config.toml
n_layer = 9
d_model = 96
n_head = 3
n_kv_head = 3
head_dim = 32
d_mlp = 256
vocab_size = 5313
activation = "gelu"
norm = "layernorm"
norm_place = "pre"
norm_eps = 1e-05
positions = "rope"
rope_base = 4560.0
rope_fraction = 0.25
qk_norm = false
attn_scale = 0.177
bias = "all"
tie_embeddings = false
parallel_block = true
init = "trunc"
init_std_qkv = 0.0431
init_std_o = 0.0102
init_std_up = 0.0431
init_std_down = 0.00623
optimizer = "adam_variant"
lr = 0.0027
beta1 = 0.9
weight_decay = 0.066
lr_head = 0.00894
grad_clip = 0.5
warmup_steps = 214
schedule = "wsd"
decay_fraction = 1.0
decay_shape = "linear"
final_lr_fraction = 0.0
batch_tokens = 16384
seq_len = 256
doc_mask = true
train_tokens = 133800000
steps = 8167
dataset = "wikipedia_en"
Each number is 50 + 15 x the weight over its row's rms, rounded and kept within 0 to 99. Layers, rows and columns count from 0. The size before them is the row's rms in percent of the matrix's.

# layer 4 attention query, 96x96, rms 0.117, rows 32-39, columns 0-95
054:58 47 06 42 44 31 64 65 35 52 53 51 58 48 39 54 45 22 46 94 40 43 67 74 32 17 54 52 36 64 56 55 47 39 77 38 54 39 38 49 47 41 78 59 58 45 73 43 60 45 58 54 58 47 54 08 44 32 46 44 63 37 45 72 52 35 25 70 34 56 45 30 30 67 31 60 64 53 60 29 48 25 44 46 55 61 43 44 43 66 23 67 47 41 55 40
056:92 34 55 59 55 73 49 68 59 62 22 18 29 69 43 34 42 42 62 69 58 54 18 60 49 43 39 71 58 55 49 59 32 43 53 35 20 30 59 73 42 52 28 53 74 26 54 44 42 52 71 33 68 45 36 69 49 55 47 49 55 45 51 68 44 69 70 52 60 75 52 46 37 59 45 37 58 29 52 39 55 72 25 72 57 35 36 74 62 38 42 39 65 34 47 49
060:81 66 73 36 44 61 41 28 55 46 48 59 37 57 57 56 45 63 67 00 62 55 24 53 39 68 42 59 45 14 42 26 32 39 32 28 29 48 76 57 55 61 44 51 65 56 51 45 76 37 41 28 37 56 36 73 50 32 43 52 49 67 47 51 32 56 67 30 54 74 48 74 51 52 49 56 38 53 47 32 26 58 65 45 45 45 47 52 51 48 39 25 60 42 36 56
094:36 45 59 52 43 43 73 76 77 62 38 49 33 50 60 51 47 66 38 14 56 44 69 29 75 53 42 60 48 88 42 49 89 63 36 35 57 38 44 44 72 40 75 65 43 38 78 41 41 59 35 46 44 40 55 23 47 77 54 41 29 60 54 37 63 23 61 63 30 27 35 45 50 38 52 69 49 58 46 67 46 54 26 54 35 49 37 43 41 52 71 60 47 68 74 39
155:76 33 82 41 59 46 34 30 63 48 51 31 42 64 50 46 49 61 62 51 55 74 15 54 52 65 30 48 56 31 35 51 38 38 36 41 23 46 67 66 46 60 36 52 61 47 40 45 18 66 77 33 57 54 32 88 59 29 62 67 41 59 53 42 38 67 74 46 51 46 52 54 62 51 50 31 40 36 58 42 70 59 71 49 46 19 37 83 61 36 68 26 54 34 51 67
129:84 44 84 47 50 61 38 42 63 49 32 39 29 50 57 51 49 64 66 39 65 70 03 55 50 79 31 62 60 36 43 41 32 41 36 33 20 52 70 73 52 54 34 46 66 48 53 50 51 53 66 29 44 56 27 86 53 35 49 61 48 67 49 58 35 68 68 32 54 74 40 62 47 53 50 39 45 37 49 49 57 71 60 54 43 21 36 74 61 37 54 29 57 34 47 67
235:73 66 78 42 56 42 39 41 58 43 36 40 33 44 57 53 39 61 60 45 62 77 23 68 40 75 38 58 56 37 42 29 27 36 35 31 25 44 69 74 58 69 45 49 70 59 39 56 60 57 64 40 43 54 28 81 62 23 57 67 52 75 45 57 33 59 63 26 52 63 32 66 58 74 52 47 36 40 52 46 51 69 65 47 51 21 34 65 66 32 47 26 53 26 38 68
087:39 28 45 31 33 64 40 55 67 83 66 63 50 50 37 46 31 13 54 15 47 75 51 54 36 58 31 67 55 59 27 72 62 50 48 63 62 41 71 57 54 48 62 46 55 59 47 52 43 31 38 44 34 49 53 39 33 33 52 57 68 23 46 64 53 76 67 59 62 30 56 61 56 54 64 60 32 40 59 47 53 70 90 39 64 37 31 80 47 25 71 51 71 34 56 54
# layer 4 attention key, 96x96, rms 0.115, rows 32-38, columns 0-95
121:38 27 46 58 27 60 71 63 48 31 48 47 49 64 56 58 59 46 30 38 42 46 61 16 75 34 58 51 43 63 58 69 54 73 70 62 64 61 24 31 51 52 47 65 28 41 65 21 50 63 35 52 42 31 64 21 36 55 67 26 46 41 56 74 66 36 49 74 68 48 58 27 45 43 68 48 61 67 54 41 54 46 46 37 42 88 47 36 47 60 68 68 39 76 61 19
153:62 77 52 52 69 36 32 30 43 66 48 46 64 35 47 38 33 73 42 48 66 48 55 74 30 66 49 23 60 41 52 38 52 42 47 54 45 39 58 88 35 60 55 37 60 55 30 99 59 58 81 44 36 60 48 59 63 50 39 68 75 54 54 37 41 55 50 20 33 48 44 65 59 51 26 53 45 51 63 72 46 26 56 70 68 26 57 53 51 60 32 28 53 29 36 74
194:49 76 62 44 58 30 35 33 37 59 51 26 57 46 45 27 34 72 51 56 69 48 65 55 44 59 45 21 63 44 48 42 51 49 43 47 50 39 63 81 37 54 46 36 56 49 29 99 54 60 78 46 34 57 51 65 58 49 44 64 78 71 57 31 36 51 52 15 40 61 55 58 66 49 36 52 40 37 58 62 55 34 54 61 67 23 66 65 56 61 38 23 51 27 29 80
092:72 56 37 55 70 26 18 47 36 59 63 58 43 47 37 50 50 46 63 60 43 51 31 77 25 80 63 39 54 47 43 27 50 47 55 44 61 56 55 69 61 28 37 43 78 42 27 73 52 42 57 67 41 62 33 66 66 58 48 50 37 61 33 36 36 68 49 20 38 43 40 62 71 38 16 50 48 30 50 52 48 52 34 75 49 14 64 68 47 33 30 31 52 29 47 74
070:65 64 35 47 56 37 57 31 67 58 41 55 54 19 40 43 37 72 37 61 47 31 84 75 38 60 44 50 61 38 52 59 63 38 39 56 55 50 44 79 37 52 59 31 49 45 58 82 84 75 61 59 63 49 48 39 40 57 28 54 53 46 51 34 41 48 32 21 46 55 40 64 57 75 11 53 59 40 34 80 35 30 35 62 66 34 54 51 63 69 26 55 51 32 68 69
064:53 85 37 66 55 08 39 26 36 49 61 41 59 28 52 45 34 60 46 55 67 38 73 54 40 63 50 26 59 61 41 23 52 60 52 36 47 27 55 68 35 46 60 38 63 52 48 77 40 68 65 51 39 57 29 53 51 74 34 81 83 76 51 31 47 53 54 31 26 38 60 61 53 41 46 65 45 51 61 48 60 14 44 77 43 46 48 50 68 65 38 40 48 32 43 58
036:58 52 61 78 35 52 54 51 47 37 45 30 70 36 62 49 75 48 35 78 30 52 40 35 61 51 46 35 61 35 63 71 54 63 71 64 64 50 25 59 48 63 34 63 31 42 34 93 58 62 54 50 45 32 75 37 61 42 69 32 67 46 61 68 57 26 52 39 78 56 47 26 50 51 50 37 82 67 64 78 64 36 45 43 54 67 75 55 36 66 70 42 37 64 35 37